config.yaml
num_hidden_layers: 12
hidden_size: 512
num_attention_heads: 8
num_key_value_heads: 8
head_dim: 64
intermediate_size: 2048
vocab_size: 11851
hidden_act: "swiglu"
norm: "rmsnorm"
norm_place: "pre"
norm_eps: 1e-05
positions: "rope"
rope_theta: 41500.0
rope_fraction: 1.0
qk_norm: true
attn_scale: 0.18
bias: "none"
tie_word_embeddings: false
parallel_block: false
extras: ["local attention windows", "paired heads", "shifted keys", "value embeddings", "hashed n-gram embeddings", "a smear gate", "learned residual scales", "capped logits"]
init: "uniform"
init_std_qkv: 0.0238
init_std_o: 0.00486
init_std_up: 0.0238
init_std_down: 0.00486
optimizer: "muon_variant"
learning_rate: 0.0209
lr_mult_down: 2.0
beta1: 0.95
lr_head: 0.00489
warmup_steps: 25
schedule: "wsd"
decay_fraction: 1.0
decay_shape: "linear"
final_lr_fraction: 0.0
batch_tokens: [65536, 131072, 196608]
max_seq_len: 512
doc_mask: true
train_tokens: 700900000
max_steps: 5683
dataset: "wikipedia_en"
Each number is 128 + 24 x the weight over the matrix's rms, rounded and kept within 0 to 255. Layers, rows and columns count from 0.

# layer 3 MLP up, 2048x512, rms 0.233, rows 640-657, columns 256-383
[[108 129 166 156 138 133 162 144 129 165 125 132 125 136 136 125 113 153 107 113 104 120 133 155 140 112 137 104 110 123 159 134 113 152  85 103 117  98 153 121 135 131 115 127 119 149 136 138 164 113 157 143 129 138 139 133 144 158 140 185 146 107  97  89 144 136  97 132 117 143 120  91 103 140 129 121 220 141 146 116 162 175 118 126  98  83 139 152  89 174 123 129  85 114 129 179 133 187 119 132 114 111 133 204 133 122 124 113  93  98 141 100 137 121 136 138 126 132 146 124 115 138 154 102 130 128  99 181]
 [124 133 112 163 128 131  95 121 113 120 147 111 119  84 154 135 119 164  98 108 108  94  91 138  93 137 121 103 110 125  73 104 106 123 133 112 139 160  80 103 143 101 145 128  71 120 140 197 136 113 155 115 106 157 130 127 174 146 165 126 139 143 104 154  88 162 121 142 177 146 139 138 138 131 128 163 104 101 123 157 172 118 146 180 157 137 156 138 135 137 108 122 115 142 140 164 181  96 149 126 123 125 126 109 100 148 125 144 167 124 140 151 109 136 107 108 161 107 140 119 128  91  84 148 169 165 132 106]
 [155 140 121 138  76 123 176 127 124  88 172 176 138  97 127 132 149 115 130 119 115 133 116 109 130 136 151 154 141 165 151 115 125 129 103 173 133 100 128 139 147 145 112 137  71 141 138 112 144 168 136 147 111 126 135 131  93 155 132 148  84 117 147 164 133 125  88 140 125 143 137 134 119 136 145 137 129 123 139 101 130 123  99 139  94 110 131 110 140 113 120 134 127 154 124 138 118 179 152 130 118 159 106 155 113  88 111  79 117 153 149 129 149 135 147 116  96 167 106  89  89 138 118 156 120 138 107 110]
 [155 117 101 151 118 141  69 161 108 128 146 115 167 150 161 125 164 129 125 101 127 133 160 139 160 111 131 121 142 144 112 140 114 129 153 140 128 132 159 124 147 132 115 111 149 131 154 158 125 149 130  99 113 129 135 167 131 164 130 152 139 114  92 160 126 104 115 110  69 126 101 119 103 107 145 134 105 111 151 136 155  96 155 137 135 106 128 122 165  95 136 153 127 108 138 125 118  79  74 133 159 139 118 123 125 100 170 126  99 145 137 129  95 141 124  83 156 144 150 118 179 140 126 128 107 121  86 118]
 [118 122 130  85 115  95 122 125 140  93 110 142 118 144 132  67 131 137 126 138 132 105 128  98 103 154 127 125 117 157 119  90 108 122 133  86 162 164 159 133 132 123 128 146 148 131 127 116 107 115 102 169 181 111 121 134 145 131 139 120 112 114 165 107  82 100 133 116  87 162  58 126 147 142 117 136  77 130 123  77 128 151 127  85 167 140 134 144 136 107 124 154 102 157 164 118 131 125 136 106 145 156 105 107  59 150 116 125 108 131 152 163 134 102 117 161 156 155  97  90 127  87 100 150 127 120 129 113]
 [141 130 167 131 119 115 101 123 171 124 136  84  93 104  78  83 104 155 146 141  95 136 140 124 137 151 147 122 145 168 111 124  66 160 133 159 173 101 120 149 153  94 151 126 146 164  92 138 135 124 147 162 114  99 137 112 135 142 159 112 152 112 171 141 115 132 130 150  73 115 142 141 122 166 141 114 107 120 151 121 101 147 159 129 195 132 142  95 145 143 110 137 114 141 161 150 116 114  98  89 140  82 131 157 128 133 133 102 178 124 118 152 115  79 140 142 104 119 142 103 168 102 118 154 137 129 135 126]
 [137  96 134 164 151 109 152 134 121 146 144 157 123 113 179 103 133 118 159 128 109 135 159 136 121  94 126 117 140 126 134 129 150 131 146  99 141 123 126 146 146 120 138 133 106 121 155 132 122 130 129 103 125 137 124 101 138 120 117 112  94 128 112 108 118 154 147 127 132  97 100 123 129 114 117 155 105 157 117 100 119 125 121  97  79 162 115 133 106 203 118 147  85 176  99 106 120 103 109 115 147 109 121 107 143 157 137  94 121 110  86 134 139 143 152 159 112 144 155 128 127  95 138 175 123 108 155 143]
 [105 168  66  71 109 100 106 131 147 119 123 160 122 133 145 130  67 132 127 106 129 130 157 123 121  89 103 119 154 109 128 124 150 121 112  85 138 160 135 122 117 131 123 121 147 141 140 138 128 160 118 141 158 114  86 141 114 129 120 122 112 122 136 133 138 112 170 116 159  94 109 115 142 118 134 128 131 151  92  89 120 138 136 147 138  94 133 135 134 142 108 129 125 134 168 143 115 120 170 153 163 131 108 147 131 154 122 147 126 121 159 151 126 185  99 138 152 120 123 142  97 110 169  75 177 115 118 144]
 [168 119 128 140 128 120 129 142 131 116 133 182 112 166 124  94 116 166 143 128 104 137 159 123 133 143 143 141 101 131 151 144  98 164  91 154 120 129 113 117 135 116 137 155  59 162 154 130 129 132 160 155 103 155 146 130 100 161 170 140 126 113 120 154 121 100 114 145 136 153  92 116 101 111 101 116 113 116 143 113  82 114 137 117 138 118 147 124 112  90 112 119 112 131 134 108 102 114 120 112 156  97 104 137 129 125 109 100 117 142 122 129 144 117 135  94  99 103 129 134 120 164 129 147 153 152 124 155]
 [131 148 113  76 170  74  85 105 122 163 121 107 104 119 133 148 132 121 134 117 121 113  98 136  88 132 120 109 166 133 133 181 128 131 113 178 154  95 186 136 129 142 122 143 108 120 143 116 145 135 129 190  76 174 135 126 106 103 139 113 109 142 169 146 157 143 136 124 134 131 153 142 172 126 141 154 148 139 160 113  99 100 128 154  97 110  94 140  95 161 149 124 154 174 118 119  97 104  95  89 134 113 158  82 128 102 118 150 151 145 105 129 162 122 125 142 145 122 104 111 107 147 154 108  94  88  97 109]
 [150 117 167 154 135 112 136 154 128 139 118 142 132 103 117 193 131  80 140 125 118  94 142 146 132 110 111 154 144  96 123 133 122 128 104  73 137 114 141 152 129 101 152 120 174 139 146 117 107 144 115 129 148 100 116 157 146  74 131 132 129 147 113 116 138 134 141 136 122 145 136 119 103 115 127 125 149 129 177 102 137 160 143 110 109 128 136 115 176 126 151 127 156 113 140  86 132 178 133  96 130 138 134 185 141 143 146 164  88 114 155 117  86 114 167 102 133 125 151 144 142 159 144 138 143 122 112 118]
 [ 99  93 124 186 138 131 164 114  87 105 163 129 129  81 110 125 114 143 115 117 147 142 109 111 109 142 145 126  65 139 125 119 133 136 127 125 129 135 177 166 174 163 128 123 127 104 135 117 122 108 127 158 107 144 160 146 104 121 127 102 151 144 146 141 102 147 134 129 135 108 107 138  82 124  94  90 156 124 121  86  52  95 157 141 128 129 135 116 128  96 123 142 154 121 114  80 152 109 142 138 105 126 162  82  93 169 154 122 138 145 130 120 135 115  66 120  91 148 144 155 118 115  97 127  73 115 116 154]
 [113 105  90 123 126 118  99 102 130 136 147 129 116 124 106 161 126 147  97 119 145 145 157 155 139 128 100 116 133 143 125 133 165 153 123 134 168 156 137 101  96 145 146 102 158 165  98 158 128 132 135 119 122 130 104 115 104 121 126 104 145 130 109 110 117 117 165 133 106 156 134 162 170 170 158 160  81 149 123 144 125 150  89 134 124 141  91 143 151  99 177 100 118 145 109 120 187 167 139 129 101 105 151 110  92 131 139 130 166 154 105 167 138 145 117 132 111 136 137 120 159 165 153 129 144 135 148 154]
 [119 154 180  90 133 144 154 154 139 115 119 132 146 166  98 101  80 139 128  87  82 134 145 117  71 147 108 156 114 156 118 146 153 125 156 126 111 164 167 187 146  90 124 147 117  77 127 122 131  60 138 120  70 112 105 112 124 166 111 106  89 145 125 151  78 144 132 100 187 119 171 107 169 130 115  88  77  80 111 151 140 138 111  99  98  80  96 112 167 157 110 128 168 148 130 141 117 163  91 152  78 145 170  87 127  99 103  84 116 132 111 122 153  84 112 149 137 154 137 123 136 136  95 137 145 133 126 147]
 [140 132 150 136  90  93 117  99 113 142 139 166 113 113 127 136 110 116 155 131 134 151 137 111 131 125 137 144 112 143 101 129  72 147 121 135 130  83 122 118 117 116 110 128  75 134 140  98 124 192 105 135 144 103 119 138 145 173 172 134 111 161 153 117 122 103  92 131 125 126 145 116 144 113 114 136 114 146 114 118 131 113 188 107 131 143 117  95 119  69 100 112 140 118 158 119 154 127 166 108 152 111 135 179 134 104  97 122 124 162 112 165 108 193 134 153 101 122 111 134 104 115 108 128 136 152 101 131]
 [152 162 125 138 133 117 111 171 152  90  87 134 102  88 112  96 117  94 151 106  95 119 103 143  99 131 103 190  88 135 104 174 125 102 148 118 156 143  86 115 117 122  81 125 126 108 151  54  97 143 153 113 149 132  84 115 129  84 106 133 146 125 118 224 133 114 109 148 130 110 100 109 129 135 114  92  83  99 106 130 113 139 127 136 105 124 135 146 111 115 132 115 107 130  93 142 127 139 169 150 145 123 183 122 147 138  89  82 159 119  86 133 127 106  85 178 121 123 139 124 117  94 159 119 140 149 131  86]
 [ 85 121 111 136 134 166 137 115 141 127 140  92 138 121  96 158  98 125 101 132 144 140 163 131 105 111 135 169 125  91 104 138 163 112 113 153 131 125  92  99 120 117 134 109 170 128 116 172 127 126  88 112 130  99  78 118 115 140 169  94 124 133  91 172 123 122 101 166  66 135 144 159 100  95 135 129 123 124 111 131 109  82 160 121 111 120 100  82 151 131 113 156 139 121 121 131 105 116 132 160 114  81 157 153 118 113 113 116  68 110 127  92 123 171 129 111 105 107 173 123 132 134 125 140 103 147 127 155]
 [155  99 104 123 155 116 106 100 123 136 131 137  73 120 124 174 123 138 161 114 135 128 168 117 140 110 145 156 113 124 114 101  72 152 110 131  80 101 105 130 105  91  96 126 170 167 176 155 119 144 117 160 133  74 102 154 156  90 120 103 102 124  92 104  96 115 110  86 123 142  61  85 170 116  80 165 182 142 132 123 116 144 150 159 142 156 134 111 123 138 132 139 102 138 130 101  97 150 127 136 101 116  86 114 148 131 156 123 160 134 155 121 121 134 112 130 118 151 113 119 131  94 139  96  95 132 124 137]]
# layer 3 MLP down (transposed), 2048x512, rms 0.225, rows 640-657, columns 256-383
[[123 102 144 135 147 127 105 152 125 116  64 103  72 146 115 131 142 132 153 123 152 102  78 158 122 122 118 145 130 105 150 103 128 134 126  70 117 135  96 112 107 170 113 113 126 132 132 174 155 108  75 130 143 149 119 145 146 128 114 148 126 108 143 109 121 136 134  82 134 153 132 122 177 155 139 150 165 138 157 155 149 130 123 126 145 106 110 102 103 111 136 153 112 137 153 170 159 113 113 148 143 146 127 110 113 121  99 160 118 176 109 128  96 114 118 111  50 173 137 130 134 133 133 107 109 129 159 137]
 [116 103 109  78 132  97 134 168 135 136 102 133 100  88 121 128  96 138  85 114 156 146 135 146 133  90 144 135  44 116  74 123 145 110  98 107 153 106 106 133 122 106 103 140 138 117 130 147  96 113 116 161 130 169 156 110 139 122 165 131 144 144  85 143 167 154 133 146 134 114 115 124 184 114 166 140  67 149 159 141 146 120 180 173 143 139 164 122 149  91 108 144 109 143 116 119 126 107  95 144 167 118  92 112  91  94 113 110 125 121 154 119 107 186 120 130 105 101  92 118 144 106 142 117 175 126 161 115]
 [120 130 136 117 133 122 130 134 157  68 134  96 131  84 162 128 124 151 135 108 125 124 155 103  50 109 145 126 182 146 149 137 139 136 135 113 105 130 125 140 148  78 102  73  95 134 129 151 150 109 120 127 141  96 121 128 114 146 117 147 128 102 100 117 117  81  95 168  96 165 164 135 126 140 136 160 130 127 135 111 177 111 100  96 103 103 161 183  88 122 114 115 127 125 158 141 107 119 151 132 113 167 117 130 143  80 105 148 119 121  98 139 142 104 141 115 115 155 109  83 115 134  87 126 124 120 133 112]
 [114 126 143 159  98 171  50 114 145 121 135 120 132  90 122 155 110 136 126 146 145 102 130 164 102  75 150 126 166 143 147 120 151  95  70 161 145 127 115 128 163 129 129 133 128 110 132 131 120 180 136 138 141  83 102 175 115 160 112 108 108 134 148 141 135 115 132 175  95 136  73 118 154 151 117 116 103 129 111 104  90 126 147 118 180 107 129 172  97 150 114  92 164 116 109 158 118 119 158 102 149 160 135 119 115 129 157 168 136 181 144 101 131 116 142 111 178 138 155 166 114 148  96 165 122 129 135 135]
 [143  94 109 116  87 122 162 124 120  94 129 134 112 153 171 102 115 130 103 125  98 137 138 139 115  94 133 156 127 133 142  96 133 143 127 117 157 100 103 115 148 130 121 118  88 111  93 152  72 109 154 137 128 149 131 137  80 121 125 137 134 136 133 147  77 134 136  67 100 146 134 133 177 123 116 124 107 166 130 112 143 113  87 125 132 126 169 133 104 135 130 136 106 139 125 152 132  98 124 162 134 135 126  83  86 132  91  98 131 149 142 178 140 128 157 119 145 149 117 125 124 102 114 133 140 146 118 128]
 [156  93 144 110 135 120 123 133 131 107  84 128 152  93 182 125 128 148 128 157  90 138 143  72 160 139 139 144 178 147 158 112 104 126 120 144 153 116 144 121 134 138 167  85 100 175 132 120 128 133  75 127 137 134 117 152 100  95  82 151 130 177 161 158 101 154 116 130 124 140 131 122  94 144 119 125 144 139 154  74  93 114 138 144  77 101  99 129 173 128 122 144 106 131 105 158 153 132 128 110 133  82 123 181 119 135 127 144 159 104 103 104 165  82 136 140 146 154 154 114 132 125 108 170  95 115 128 124]
 [137 153 142 153 143 151 106 133 152 131 124 121 139 118 165 115 149 127 149  82 115 120 131 119 144 133 127 131 146 145 118 101 149 144 108 130 107 123 120 137  87 144 118 151 132 110 115 165 109 175 157 120 134  73 146 125 108 155 141 136 138 104 131 164  91 144  96 141 132 110  97 144 124 101 152 120 132 117 144 138 123 118 108 149 159 149 117 142 120 161 139 133 100 165 142 153 145 106 122 123 182 106  92 117 116 100 138 152  89  98  94 138  94 106 102 127  86 139 122 146 110 164 150 145  94 120 108 109]
 [123  84 148 104 112  99  78 131 165 106 107 167 109 122 141  96 143 113 132 154 127 126 123 138 106 116 127 156 114 111 110 140 130 103 101  75 119 164 104  91 155 149 127 133 141 142 159 102 103 153 103 145 161 144  86 144 114 111 143 137 135 147 141 138 111 101 140 112 118  96 109 145 106 100 152 160 136 117 150 101 150 161 151 154  78 149 143 117 159 150 116 147 131  99 125 115 115 153 133 127 145  89 142 111 127 128 139 131 162 131 116 120 134 115 200 129 127 170 124 126  75 121 159 116 125 137 109 108]
 [ 95 160 102 125 116 125 126 108 155 113 143 123 137 146 134 119 149 144 118 117 133 116 118 103 139 100 151  78 127 126 139  87 105 158 123 120 133 148 131 147 140 131 129  99 133 107 129 110 159  99 103 148 115 134 153 121 115 143 141 114 116 124 128 119 128  41 149 130 174 118 164 125 143 156 115 130 149 141 124 117  86 113 125  85 115 165 166 156  98 131 105 108 138 109 152 124 109  93  84 140  82  65  73 115  93 161  92 128  93 155 144 169  91  93 154 131  99 117 151 133 139 156 132 135 145 122 118 167]
 [159 151 121 138 122  83 104 124 178 142 114 112 159  84 176 148 111 141 143 140 149 126  89 173 133 115 131  96 181 115 125 184 110 125 120 167 142 120 132 132 124 112 119  91 122 138 133 107 156 114  98 161  90 145 111 149 142 107 109 122 134 129 126 125 151 152 106 152 135  86 125 194 132  92 134 131 102  73 144 151 134 147 112 176 116 109 120 161 137  93  66 126 112 158 113 128 110  77 153  83  94  95 107 118 121 166 137 119 131 101  60 131 100  90 107 125 165 117 135 120 150 146 113  84 135 133 129  93]
 [126 152  97  91 100 111 114 134 127 154  92 137 117 107 164  92 127 140 149 146 138 174 153 112 177 111 113 109 117 135 142 105 120 143 109 124 117 128 110 110 146 198 153 142 105 116 137 144 146 117 119 117 124  58 123 200 147 129  98 161 146 108 122 140  86 155 146 131 145 129 140 135 133 108 110 160  94 120 182 163 112 140  88 132 117 124 148 118 141 147 128 155 147 122 130 109 156 105 172 135 117 112 106 169 105 138 119 158 106 135 100 164 122 154 144 147 148  82 110 151 115 142 117  95 107 128 160 113]
 [159  98  95 116 150 124 125 165 102 149 154  69 122  83 133 129 119 138 150 157 126 144 117 173 100 144 148 103 119 147 140 150 145 124 155 141 154 125 152 141 119 114 165  87 134 137 125 154 140 104 126 176 114 148 156 115 156 102 141  87 124 124 188 156  96 162 120 104 134 168 123 130  96 153 143 169 170 134 123 142  93 140 144  99 129 123 123 109 121 102 141 114 148 146  95 111 151 103 118 134 156  81 126  84 119 137 142 141 112 135 109 113 134 115 128 121 114 113 131 107 119 102 121 148 113 145 167 109]
 [109 136  96 124 106  92 168 126 132 110 133 144 142 103  92 119 126 191 137 137 142 114 174 146 177 121 142 162 115 111 120 137 144 129 121 128 146 117 131 137 133 105 125 114 116 136  84 155 134  85 119 139 102  94 127 119  80 114 120 131  73 160 145 115  98 163 168 115 127 159 122 122 126 114 139 133 139 124 161 106  89 156 102 121 132 109 119 111 164 103 162  96  93 114 153 116 171 110 139 123 139 139 130 122  98 102 145 151 168 105 148 105 163 151 103 122 129  92 163 105 159 161 119 140  69 122 133 139]
 [112 125 126  87 118 161 121 148 148 148 144 109 118 113 101 139 114 155 152 120  96 131 153 155 106 120 146 139 114  63 154  80 129 156 111 129 123 132 124 149 137 131 147 102 132 146 133 108 164 125 139 114  92  96 179 148  99 111 169 136 125 155  52 123  78  88 118 121  88 102 149 160  99 119 158 161 128 105 113 103 172  96 146 131 122 133 117 119 132 111 168 146 114 161  82  92  93 127 118 154 109 108 136 144  90 159 116 142  65  91 125 164 171 113 111 123 137 143 127 139  98 120 149 125 132 129 180 136]
 [112  66 140 102 120 115 138 151 158 141 151 124 120 142 103 119 138 150 125 142 157 114 131 111 161  77  97 124 124 161  85 117 100 136 139  78 151 106 145 166 116 107 121 100 143 156 128 107 136 128 176 121 138 140 116 135 132 116  78 131 137 195 135 125 123 147 137 173 115 143 156 112 160 102 128 133 157 151 129 101  92 109 127 130  97 124 120 137 144 110  99 125 153 127 129 106 129 178 144 162 121 114 107 136 152 106 138 113 127 146 128 116 130 158 146  90 109 158 135 102 130 147 126 159 136 184 132 102]
 [128 131  96 126 118 115 105 128 144 103 128 120 112 155  78 110 101 139 201 104 162  92 125 126  89 156 139 116 135 118 123 178 131 137 120 114 121 121 132 151 132 128 123 136 127 138 100 100 117 127 156 197 152 146 140 118 130 105 148 117 124 129 106 139 118 146 137 129 145 105 178 117  96 109 149 123 152 174 159 163 203 120 141 122  98 110 126 148  96 136 152 158 128 162 152 159 121 116 145 124 127 132 115 125 145 127 105 125 129 132 144  88 127 137 154 115  91 107 151 175 143 148 111 158 146 109 149 120]
 [117  98 155 106 118 130 116 132 122 110 120 152 141 109 126 130 127 121 175 133 100 119 100 162 174 111 152 128 161 134 130 168 169 143  94 136 149 114 121 134 120 130 141  95 132 135 110 104 123 112  98 151  66  82  99  93 108 138 165 135 145 101 157 150 108 125 135  50 128 165 151 103 172 129 131 115 109 145 128 132 113 113 138 141 109  56 153 130 114 118 105 152 177 114 117 138 141 138  65 134 121 140 127 135 130 108 142 128 120 110 174 116 167 119 153 198 144 137 124 123 104 145 124 140 164 143 105 124]
 [108 117 170 117  95 138 118 156 149 120 154 115  64  98 131 150 118 100 127 122 132 148 185 123 101 160 113 128  93  92 123 101 117 134 146 146 130 125 115 129 123 129  80 132 164 130 117 145 138 102  96 132 149 122 109 150  94 121 153  97 139 101 149 156  77 129 145  81 145 110 103 124 166 116 121 132 151 147 113  98 122 156 115 141 108 132 129 179 145 135 158 123 119 129  95 126 106 136 110  80  93 117 170  98 144 103 156 158 132 122 127 141 132 119 103 118 123 130 147 116 124  90 121 123  54 128 146 103]]
# layer 3 MLP gate, 2048x512, rms 0.221, rows 641-658, columns 256-383
[[126 105  98 128 136 159  94 168 139 148 112 116 165 136 134 131  59 107  75 149 184 129  99 122 149 100 134 127 142 156 113 136 121 133 101  91 156 175 146 130 109 127 121 138  92 119 128 104  95 140 132 139 124 146 131 128 141 142 159 131 106 135 118 141 166 142 154 126 146 120 153 137 168 162 115 175 135 112 144 120 155 153 161 161 120 122 111 126 121 104  96 125 131 105 154 123 109 154  71 124 128 161 111 109 118 130 138 164 129 135 132  71 119 144 146 115 142 131 135 110 119 148 154 149 162 158 161 137]
 [162 116 121 112 103 131 138 115 141  71 124 167 104 141 122 158 154 146 152 146  99 147 125 136 113 113 173 129 140 128 138 117 139 108 165 164 124 137 106 122 132 123 109 112 110  92 138 145 135  85 109 138 122 165 143  90 131 132 115 158  76 137 112 147 174 115 167 137 131 113 138 162 130 159 111 147 126  98 151  96 132 175 113 154 116 154 118  78 127  92 146 158 126  96 167 111 117 139 129 127 145 136 107 158 149 118 100 164 116 155 160 129 136  87 114 150 130 165 153 161 161  83 151 120 137 155 116 120]
 [101 155 120 109 109 129  90 119 111  97  90 103 149 127 138 148 133 142 132 176  97 139  92 104 162 165 159 136 101 125 143  96 159 120 103 135 136 145 151 106 125 194  92 148 103 143 139  92 180 118 141 124 149 148 102 123 142 135 127  85 150 154 145 111  98 132 117 124 145 140  93  99  83 156 131 109 103 158 138 102 106 121 146 102 125 136 135 118 178 127  90 142 144 142 135 157 145 138 139 154 122 107 124 134 147 137 123 150 138 109  70 161 130 138 116 141 112 153 141 125 120 111 121 115 140 142 161 143]
 [157 127 169 141 136 127 173 114 113 141 115 149 118 148 163 145 100 103 108 128 172 143 123 136 139  85 163 129 111 136 130  90  81 117  92 121 115 185  94 152 164 137 163 107 123 105 127 135 167 117 140 168 129 148  90 125 110 117 133 121 104 128 144 136 102 133 149 152 152 128 148 130  89 118 116 154 128 106 117  92 161 192 138 126 110 118 154 182 171 158 142 149 176 116 106 142 104 114 154 137 112 133 104 145 136  88 104 148 150 116 131 121 140 151 130 171 115 134 108 123 136 167 107 102 129 118 119  93]
 [142 113  82 121 112 138 132 120 109 110 104 165 124 129 119 132 132 121 115 154 143 132 127 194 139 112 138 129 119 110 120 126 163 131 129  97 125 123 106 101 167 113 123 115 112 118 107 152 105 111 124 102 148 152  96 152 103 141  95 147  84 169 151 131 134 169 145 125 103 136 143 153 125 106  89 130 136 124 144 126 146 126 134  99 106 133  67 159  79 119 119 115 126  86 167  98 117 136 112 129 117 123 149 114 142 123 169 128 127 119 176 158 135 116 145 130 145 171  91 118 118 109 144 130 166 104 152 120]
 [126 152 157 130 139 118 150 134 126  81 139 115 160 155 164 142 105 144 140 123  94 134 150 106 171  86 120 117 105 149 111  97 159 117 173  99 161 150 134  99 109 126 107 129 130 150 149 123 132 143 172 111 110 110 113 173 136 114 138 146 137 129 176 126 139 127  85 109 109 102 123 115 137 107 174 114  75 184 116 138  93 123  88 146 126 125 130 119 173 216 166 113 114 176 114 150 130 114 163 106 161 174 121 161 122 127  91 114 149 111 105 145 142 116 135 138 124 146 138 116 169 152 145 113 126 147 158 141]
 [132 133  90 173 124 118 109  82 121 126 125 135 131 129 130 130 111 114 153 109  95 151 167 130 119 129 161 132  71 100 123 104  58 166 123 158 146 118 183  90 102 120 165  79 132  96 103 143 138 138 154 118  85 133 122 152 118 122 104 136 153 109 116 108 125 123 115 159 174 126 150 110 150 144 102 108 111 121 140 126 166 115 132 125 169  97 116 102 132 183 105 143  89 126 190 133 135 110 146 153 127 155 109 149 113 123 131  98  98 152 137 140 145 154 147 163 108  97 120 150 130 130 140 115 121 113  92 112]
 [ 95 122 158 131 118 119 151  72 165 114 106 132 109 150 130 143 141 144 184 145  77 110 192 134  84 102 144 119 149 100 107  93 140 167 107 147 147 127 142 112 105  73 177 112 116 124 172 151 165  73 137 156 142 164 136 127 136 123 114 117 100 141 131  92 134 122 131 116 140 116 170 129 122 161  81 106 111 113 141 141 108 167 143 129 132 129 134 162 158 127 115 121 119 134 170 122 136 146 145 158 141 150 121 112 107 105 127  96  97 143 138 160  87  94 125 108 115 119 104 111 157 147 158 129 154 177 124 117]
 [138 115 134 137 124  98 115 108 176 130 134 163 139 120 135 146 165 147 149 158 121 113  89 169 132  93 178  88 146 147 111 118 123 115 101 140 137 160 122 144  98 140 160 108 129 125 138 153 176 146 110 161  90 151 154  97  93 103 177 153 140 107 134 124 110 135 126 130 112 124 133 137 151 150 123 148 105 133 177 104 111 143 100 135 144 100 110 159 113 148 125 141 133  97 123 146 121 144 126 119 130 152 104  79  97 127 136 134  85 139 122 159 148 127 168 129 166  98 140 122  76 139 130 141 152 105 105 124]
 [101 156  98 120 171 114 154 117  91 140 110 149 112 164 167 122  79 126 130  99 138 125 110 119 111 113 126  98 170 107 147  51 106 116 157 165 144  95  75 137 114 110 143 134 157 127 119 104 147 116 150 114 115 134 110 109 146 169 119 152 120 150 160  79 130 100 168 131 149 135  94 102 139 174 119 140 106 172  72 159 146 112 102 151  94 163 135  80 174 171 135 135 119 117 142  81 146 130 160 103  97 160 158 124 130  98 107 126 151 113  88 127 153 141 131 144 129 163 136 132  89 127 158 141 115 187 122 152]
 [164  88 143 144 115 132 168 102 143 107 110 118 144 134 137 153 156 140 120 106 154 130 122 182 106 115 133 124 127 157 136 135 121  93 126 167 123 109 165 148 139 159 119 113 145 125 148 102 122  99 161 111 127 130 107 114 151 144 107 167 184 111 140 146 164 148 172 146 101 131  88 153 106 149  99 137 115 124  89 126 130 127 126 179  97 148 108 127 147 115  96 138 148 134 140 138 133  36 110 105 118 135 160  93  85  88 158 169 121 122 112 105 113 152 145 132 133 177 148 139 153 138 146 122 122 161 114 122]
 [143  92 153 164 124 103 159 143  98 134 163 134 123  98 133 107 153 107  92 112 107 100 117  84 143 113 131  91 142 111 129 150 145 114 132 115 110 123  97 161 129 104 146 154 109 101 109 122 156 117 117 160 129 129 138 135 144 136 155 129 133 164 100 130 157 120 147 111 118 110 173 136 136 154 111 116 174 131 153 123 141 111 146 121 104 122 154 137 130  72 160 121 144 106 114 127 141  91 102 116 125 127  99  88  95 134 134 194 120 121 131 136 134 113 128 102 125 113 137 141  95 105 156 118 115 106 151 133]
 [120 199 114 103  94  66 110 139  87 151  88  98 115 135 102 134 181 159 132 119 178 116 104 165 126 106 124 144 118 133 102 109 175 147 122 146 146 135  95 100 100 117 144 162 126 139 113 134 165 131 122 128 110 108 105 123 133 131 104 122 162  89 107 132 153 140 143 155 141 137 120 161 146 138 110 145 127 124 145 149  96 112 106 115 138  99 143 171  85 147 150 143 146 114 135 133 164 175 190 135 150 191 162 123 138 121 140 117 156 135 114 145 126 125 126  93 115 127 126 119 124 137 115 141 160  97  96 111]
 [ 87 155 126 137 158 151 129  99 129 105 108 161 121 145 115 106  88 128 104 147 108 129  96 126 109 147 123 125 127 120 104 123 155 103  80 124 117 140 156 100 128 125 121 113 104  87 107 170 129 104 102 162 155 140 149  74 129 130 129 125 119 144 116 123 127 107 119 129 134 151 102 150 127 114 136 127 101 107 180 131  79 149 140 101  95 133 146 133 144 134 177 147  87 149 103 150 115 163 126 136 154 138 123 133 111 152 191 124 130 121 100 118 186 137  98 146 135  92 128 147 133 102 146 128 130  96 138 110]
 [145 107 135 130 173 135 103 139 150  97  54 142  95 108 151 130 152 141 134 131 155  99 101 141 152  99  98 141 150 142 135 164 103 124 128 171 144 109 131 121 179  97 104 103 150 130 128  85 133 154 130 108 125 117  85 109  96 140 143 129 185  94 114 140 143 136 156 128 126  61  81 150 114 140 134 137 133 115 109 151  81 169 125 137 157 121 127 164 113 112 123 121 109 155 128 170 134 129 142 171 119 123 160 127 152 126 128 121 126 100 142 165 116 133 112 159 119  98 120 134 154 141 155 161 154 125 165  93]
 [133 134 129 181 119 149 174 113 120 160  95 163  91 135 147 120 150  97 103 123 120 119 137 139 137  96 112 111 116 128 157 148 150 118 141 119 125 111 153 133 164 187 124 104 140 131  91 151 146 143 134 167 115  98 148 105 149  94 180 120 132 102 126 156 105 161 128 120  96 100  79 183 100 159 146 151  97 159 128  98 126 107 109 100 171 133 142 150 131  97 147 145 148  91 115 120 162 110 146 109 122 125 140 114 153 148 160 128 113  99 181 170 122  99  91 102 115 152 111 179 138 100 126 123  91 122 172 123]
 [123 136 133 126 154 109 155 115 116 103 107  86  98 141 129 143 138  99 159 112 110 132 158 105 178 162 132 149 147 116  96 141 105 146 111 142  99 101 127 137 121  99  77 124 196 128 129 171 133 137 106 131 160 145 134 147 171 118 151 153 115 114 123 161 139 136 127  95 134 150 116 126 138  92  81 157 127  95 112 130 131 157  74 163 145 125 123 123 148 156  90 123 114  93 160 134  90 118 103 155 132 131 134  91 152 119  98 145 117 115 123 127 148  94 134 173 137 111 137 102 106  97 102 111  92 153 153 154]
 [168 109 154 141 140  92 172 140 112 120 111 162 153 128 147 151 117 136 121 119 102 137 102 152 153 156  91 152 140 148 152 125 192 126 139 179 137 139 103 130  98 105 104 169 118 127 143 121 140 155 134 134 100 116  93 136 145 141 222 131 163 181 151 135 138 155 156 132 137 136 146 103 146 104 138 150 108 113 142 107 155 153 140 170 145 129  88 132 104 120  98 122 128 101 120  87  76 138 117 127 111 132 106 106 126  80 123 135 164 162 126 123 134 108 116 126 144 142 120 113 161 123 147 154 142 105 120 130]]